Part of a small language model's weights: 8 heads of 32, no biases in attention or MLP.
Each number is 200 + 20 x the weight over its row's rms, rounded and kept within 0 to 999. Layers, rows and columns count from 0. The size before them is the row's rms in percent of the matrix's.

# layer 8 MLP down (transposed), 768x256, rms 0.294, rows 254-279, columns 0-63
105,236,209,215,187,169,213,214,205,160,237,213,238,203,209,202,192,169,210,219,200,190,174,197,160,231,212,247,205,167,192,213,222,190,207,208,239,144,241,155,206,183,216,191,199,216,226,195,202,218,209,188,225,235,200,222,225,183,173,162,183,201,191,184,201
103,192,197,240,214,259,193,192,195,203,186,218,204,192,171,192,220,203,238,200,174,220,205,186,184,190,208,204,195,229,229,217,205,206,220,283,234,170,187,194,158,215,185,197,228,210,195,201,225,188,185,221,226,156,197,206,188,212,186,211,196,205,235,162,229
098,235,181,213,216,220,180,215,197,221,182,221,202,213,180,193,214,197,244,195,189,223,190,189,210,232,245,204,196,231,187,177,185,218,218,197,168,176,163,164,175,214,174,218,170,171,209,210,231,204,186,213,198,184,233,221,201,211,188,174,201,209,197,222,204
099,203,198,200,174,166,189,217,189,193,196,196,194,180,200,243,190,214,208,176,188,199,241,244,189,179,190,197,233,195,214,176,216,210,215,187,185,204,202,211,222,172,190,204,189,226,221,204,196,206,159,195,190,206,213,249,210,205,183,212,198,223,209,221,211
101,185,230,219,221,208,187,202,196,201,227,203,188,189,257,218,203,196,194,223,197,223,188,196,205,196,236,210,237,184,200,176,210,171,172,160,204,214,158,189,187,156,194,190,202,170,199,189,234,212,211,238,200,166,190,247,212,232,184,203,169,166,185,209,200
086,185,196,171,172,182,164,170,192,204,205,209,217,210,184,186,219,210,195,195,211,175,224,225,226,192,147,153,205,235,188,194,195,211,189,210,191,172,221,204,204,177,188,222,181,201,186,200,189,215,206,199,201,221,193,206,214,142,224,192,174,195,248,189,188
110,207,217,220,176,192,240,236,216,169,230,197,197,201,214,209,205,243,158,186,208,220,206,174,183,196,215,190,177,217,218,187,220,185,158,182,173,178,184,225,246,199,194,220,214,208,151,141,149,218,173,187,201,196,170,184,213,191,193,227,161,158,204,193,204
103,186,210,184,216,175,202,226,213,176,214,222,172,240,190,213,185,206,242,188,196,226,228,204,181,231,170,207,181,229,245,198,191,189,204,184,188,183,217,161,211,202,174,187,194,228,188,193,218,172,219,198,196,230,198,190,180,228,209,202,213,215,182,160,187
115,209,172,173,216,205,164,171,218,190,209,195,176,165,215,208,176,187,205,200,239,176,170,229,201,197,171,178,191,214,204,211,214,194,188,202,233,167,189,228,172,197,186,207,195,192,213,179,202,221,221,195,192,236,214,204,177,191,213,193,224,227,193,160,188
105,196,212,218,185,198,202,208,218,171,208,197,201,216,216,205,206,214,221,183,194,208,174,186,216,194,179,197,199,208,213,206,209,184,230,189,224,175,189,191,174,192,193,206,189,220,189,191,154,194,218,251,173,210,195,188,230,196,190,208,203,220,213,167,233
104,192,231,224,214,189,215,197,211,189,187,217,216,155,221,218,185,218,217,215,203,199,163,186,182,182,210,207,212,224,199,199,208,231,214,204,191,206,202,155,180,175,185,209,215,182,181,191,232,233,214,185,187,196,215,224,191,210,225,228,169,171,211,186,161
092,181,227,202,201,226,165,152,198,211,223,250,223,219,202,174,221,190,201,219,216,200,198,208,152,182,200,227,176,202,200,211,207,146,226,238,243,212,160,189,181,197,229,190,223,176,203,208,206,182,196,227,182,178,212,163,228,211,199,215,190,193,177,212,172
086,200,163,211,211,207,206,235,240,247,199,188,249,208,206,200,186,211,181,234,202,207,230,213,213,201,196,209,190,196,201,236,231,182,213,188,181,186,237,211,193,178,221,192,195,214,220,189,209,219,183,219,211,166,179,211,195,169,216,209,208,212,214,146,199
101,202,181,222,250,217,189,210,224,192,171,193,178,236,207,180,212,176,192,184,203,207,208,191,194,147,163,215,200,185,184,176,212,198,229,182,213,169,199,210,216,205,200,210,203,210,161,208,197,213,178,209,213,194,182,250,183,175,201,235,226,204,232,188,207
102,182,199,182,221,177,224,189,207,244,222,207,196,179,214,207,153,187,180,165,211,217,193,190,166,184,181,214,220,216,226,217,155,169,193,212,180,210,170,198,205,203,179,203,198,192,203,187,209,200,233,197,221,155,187,191,188,170,206,226,222,217,194,183,205
083,229,205,208,221,189,212,190,225,208,223,175,202,166,154,206,188,213,215,191,204,182,213,206,205,205,223,210,214,197,199,166,201,201,178,188,184,206,219,201,200,193,197,181,189,156,209,197,175,179,211,180,151,223,196,238,169,170,194,201,181,163,198,215,206
111,179,219,211,200,211,166,192,171,176,184,199,185,159,185,206,168,227,183,214,205,189,196,243,213,205,198,206,208,182,223,183,212,213,221,183,244,173,182,190,205,201,196,207,176,165,211,237,252,225,216,215,183,196,176,217,200,217,148,174,225,216,231,214,182
101,205,243,211,223,212,177,203,184,177,212,211,195,186,196,167,210,159,195,229,229,212,194,198,173,214,198,191,211,180,220,200,219,197,201,235,201,199,224,190,187,171,185,210,220,204,188,186,203,193,158,222,198,236,161,204,217,186,155,205,207,169,195,204,193
098,192,190,211,196,190,205,204,171,184,224,185,147,152,199,214,191,182,178,213,221,177,205,195,207,200,197,190,179,164,188,213,182,189,195,194,203,208,209,210,232,179,238,193,176,184,177,226,210,154,188,215,213,191,191,209,180,236,199,224,226,233,195,189,178
104,174,181,151,198,189,194,217,198,185,210,208,181,207,178,218,257,214,196,199,186,206,225,215,201,188,189,181,195,209,209,211,216,199,183,172,229,196,214,191,181,205,180,215,215,203,191,139,215,215,195,207,230,216,216,223,198,184,221,198,176,208,223,211,207
094,211,171,196,226,192,180,236,181,227,204,218,206,208,219,215,175,226,197,212,191,231,176,203,215,214,167,155,174,183,198,183,183,174,230,200,196,197,207,179,175,206,191,213,187,182,207,176,233,189,213,200,181,188,203,182,162,237,195,170,180,217,185,180,194
103,219,216,239,191,190,225,223,224,191,192,208,218,197,177,193,214,203,188,201,207,210,202,209,161,206,178,214,221,206,212,194,213,195,215,183,212,211,177,219,224,209,186,198,173,249,163,187,206,193,200,206,195,168,190,185,204,216,214,217,164,193,228,173,207
100,185,212,190,169,221,173,236,183,179,177,207,206,183,200,208,181,239,221,198,183,204,171,210,159,220,174,218,202,231,223,168,182,221,186,212,218,206,189,225,230,228,190,176,220,189,174,206,197,211,216,182,196,172,165,206,179,243,195,203,166,210,194,202,189
106,207,222,209,202,200,233,188,206,220,187,218,202,189,174,207,196,214,194,215,210,193,239,213,193,196,226,221,173,221,226,227,172,221,238,213,231,197,228,228,209,193,197,190,199,247,195,201,200,216,199,187,238,171,195,178,228,175,209,208,196,181,163,173,176
099,195,217,202,221,213,189,187,166,214,192,199,201,210,197,204,243,201,214,248,192,188,186,192,204,181,182,215,214,217,201,193,169,190,183,240,193,218,194,217,238,179,179,192,200,179,218,243,197,217,197,183,215,211,212,175,185,201,200,231,218,215,216,203,229
098,188,198,192,214,192,146,238,159,205,237,216,195,229,184,202,196,230,234,171,201,256,178,203,222,174,215,178,197,187,216,168,213,191,148,218,196,207,203,176,126,222,151,208,200,217,203,174,210,188,215,202,196,195,183,211,197,213,204,236,217,204,193,200,218
# layer 8 MLP up, 768x256, rms 0.244, rows 255-279, columns 0-63
108,206,194,198,205,185,217,214,195,188,227,168,182,184,202,174,189,193,216,193,232,222,233,231,201,186,187,218,235,151,211,187,224,211,213,207,180,228,179,235,195,204,212,191,233,185,186,212,211,214,179,172,196,234,197,182,209,182,197,201,195,183,181,221,199
104,218,184,188,150,191,201,197,183,178,223,215,189,220,208,192,221,206,192,216,227,170,203,191,214,220,177,205,216,210,246,199,228,201,163,199,189,210,225,188,217,173,169,225,174,219,170,177,169,230,173,215,202,211,205,229,210,194,249,184,212,230,207,210,206
092,243,217,189,215,185,220,172,160,201,185,160,155,241,162,241,213,188,219,189,231,240,195,235,206,183,188,180,173,182,189,165,182,227,232,155,221,189,210,190,177,191,207,211,178,217,221,193,237,206,197,213,181,209,211,222,225,175,206,210,217,208,202,213,182
105,181,200,199,216,173,228,195,215,212,243,214,226,231,196,165,234,168,202,198,191,204,176,195,220,190,219,183,196,207,221,197,202,224,205,215,201,227,166,188,229,211,177,207,189,186,180,229,236,215,184,188,190,194,124,216,216,191,233,203,187,178,176,234,204
094,240,194,181,214,209,157,231,214,211,185,177,186,205,213,175,237,224,164,211,219,146,142,213,220,215,208,189,205,197,177,186,194,196,228,211,200,196,192,194,206,191,246,210,191,210,200,191,180,180,201,186,196,217,224,165,173,180,232,189,188,202,208,193,202
113,194,197,180,205,200,176,209,202,207,206,205,215,193,203,172,156,193,181,203,182,208,184,237,191,215,211,187,215,195,222,160,231,187,183,176,253,199,196,221,200,198,160,216,237,198,194,180,207,190,186,222,211,236,189,176,252,246,191,207,180,215,216,211,203
103,222,193,214,199,176,170,200,171,227,193,193,208,222,197,193,180,194,193,204,171,203,218,211,205,196,195,227,189,202,161,152,265,184,220,213,163,228,200,214,222,238,259,221,206,200,206,181,192,210,202,213,196,184,181,201,192,253,211,203,217,229,211,180,173
107,218,212,195,219,193,228,202,199,209,216,208,190,224,175,189,143,206,200,187,200,204,210,199,207,184,231,190,205,177,192,212,203,204,184,173,239,200,224,199,251,196,209,192,174,210,198,202,156,189,201,172,217,196,195,187,205,174,198,162,213,221,191,229,191
100,192,162,207,200,184,215,216,205,171,206,206,174,176,194,172,235,166,182,196,189,159,180,196,216,204,195,197,177,184,209,232,191,208,182,198,229,208,194,194,207,200,200,228,233,183,176,220,230,222,202,207,219,243,205,178,181,209,227,217,208,240,212,196,200
101,172,190,204,203,184,208,209,183,197,212,202,203,244,213,201,210,222,209,172,189,218,194,197,211,212,206,222,195,185,212,150,191,186,152,198,200,219,215,196,213,237,214,178,179,215,221,219,226,147,251,216,178,207,196,212,164,241,204,156,207,191,208,212,181
090,217,189,180,197,167,183,203,174,153,201,238,198,179,229,200,213,167,195,175,208,195,157,155,169,214,191,209,217,151,206,179,207,212,217,211,205,170,240,219,184,186,193,196,202,201,169,187,205,188,200,183,186,233,196,211,191,232,232,241,194,177,174,196,217
095,203,228,188,207,200,182,187,224,178,199,231,172,194,185,175,198,215,209,203,176,214,216,214,173,215,194,191,191,221,204,214,193,230,194,181,235,232,194,201,179,214,168,214,201,200,199,174,225,178,221,181,212,179,228,203,216,213,187,182,190,195,194,215,212
098,186,195,219,227,237,220,179,173,232,222,182,199,206,223,191,167,228,198,206,203,209,191,211,187,252,208,182,198,193,192,201,212,212,189,204,198,182,192,209,202,195,230,181,213,191,189,185,212,199,206,215,228,177,214,175,248,187,197,200,205,186,205,217,142
099,158,187,195,167,190,192,207,187,195,174,211,193,214,187,201,235,198,220,206,213,168,203,201,192,198,227,224,193,200,194,164,197,218,208,176,206,172,211,204,215,159,191,188,195,235,221,212,179,150,201,197,193,222,145,201,204,244,229,192,198,158,206,182,185
085,214,208,164,193,201,181,218,183,182,201,183,198,167,235,174,230,213,209,208,229,198,202,209,205,206,183,192,190,189,190,205,220,188,218,186,239,208,193,230,194,198,225,162,171,177,167,189,220,195,181,233,222,205,190,218,168,222,224,218,202,202,197,179,197
111,202,203,223,208,199,194,184,189,205,194,241,178,211,204,212,223,233,219,197,178,207,242,174,198,184,175,199,207,159,187,191,210,202,152,190,219,201,187,153,213,189,191,200,176,209,194,214,196,175,168,187,218,199,172,212,242,252,232,225,172,225,176,191,209
099,202,197,207,208,180,182,191,187,232,219,204,172,194,166,210,195,235,191,234,206,174,190,199,163,226,178,203,183,184,203,233,226,173,167,214,154,189,213,203,188,214,209,205,175,206,222,192,144,212,192,235,210,205,185,204,178,187,204,252,198,215,245,181,185
099,188,183,222,211,210,163,174,227,232,145,224,196,193,212,166,236,206,223,206,212,237,213,185,179,191,197,144,173,216,165,204,183,179,214,190,182,175,183,194,176,182,190,195,175,172,249,195,184,170,222,211,186,204,223,217,179,214,220,232,175,191,157,233,197
108,193,211,161,168,197,199,189,191,197,192,204,235,204,158,188,188,192,184,205,187,221,188,169,198,218,210,206,191,207,192,182,204,212,198,182,172,206,219,189,226,205,190,210,198,224,238,203,173,184,196,214,189,214,224,217,219,227,200,152,233,144,200,217,188
111,204,201,176,234,208,211,200,193,181,216,200,238,203,249,194,233,155,238,179,202,183,214,209,234,179,196,208,183,206,212,213,191,214,230,206,195,183,192,166,208,210,175,198,204,209,214,190,208,212,156,194,226,215,178,226,182,184,176,167,164,191,186,211,168
106,209,179,252,193,179,239,164,197,210,171,192,188,176,194,225,198,178,223,213,201,210,242,198,208,179,198,216,216,159,154,201,197,217,197,181,241,193,233,202,243,199,193,214,174,207,185,272,230,220,225,210,199,200,207,198,183,222,223,218,198,168,183,216,211
099,214,177,199,190,166,201,170,217,202,220,188,217,204,228,227,206,204,205,205,189,217,212,213,218,192,192,218,177,217,189,211,214,177,214,190,208,138,196,205,213,210,213,208,219,182,159,161,199,186,177,194,225,187,212,201,181,215,173,198,192,205,197,174,190
105,191,172,198,157,210,189,209,218,216,150,196,202,191,197,224,200,192,204,209,200,204,186,177,193,216,202,191,181,168,153,221,180,162,220,248,200,234,206,206,203,215,219,229,202,221,180,206,190,209,168,198,214,204,220,232,196,187,187,198,196,225,228,228,211
105,200,204,200,219,166,172,190,173,203,219,221,199,188,197,147,177,206,213,215,216,188,195,190,195,216,229,171,184,216,161,202,214,157,168,190,206,184,189,239,232,194,200,214,202,173,201,177,179,221,187,208,194,244,197,253,159,164,180,205,188,227,185,241,172
091,231,222,175,225,213,216,149,215,219,234,190,195,241,175,195,213,195,211,213,218,169,212,209,210,200,197,259,171,181,183,203,167,217,227,198,205,172,185,196,205,204,212,184,185,167,188,186,183,193,179,183,194,182,180,199,179,172,219,172,186,213,177,171,193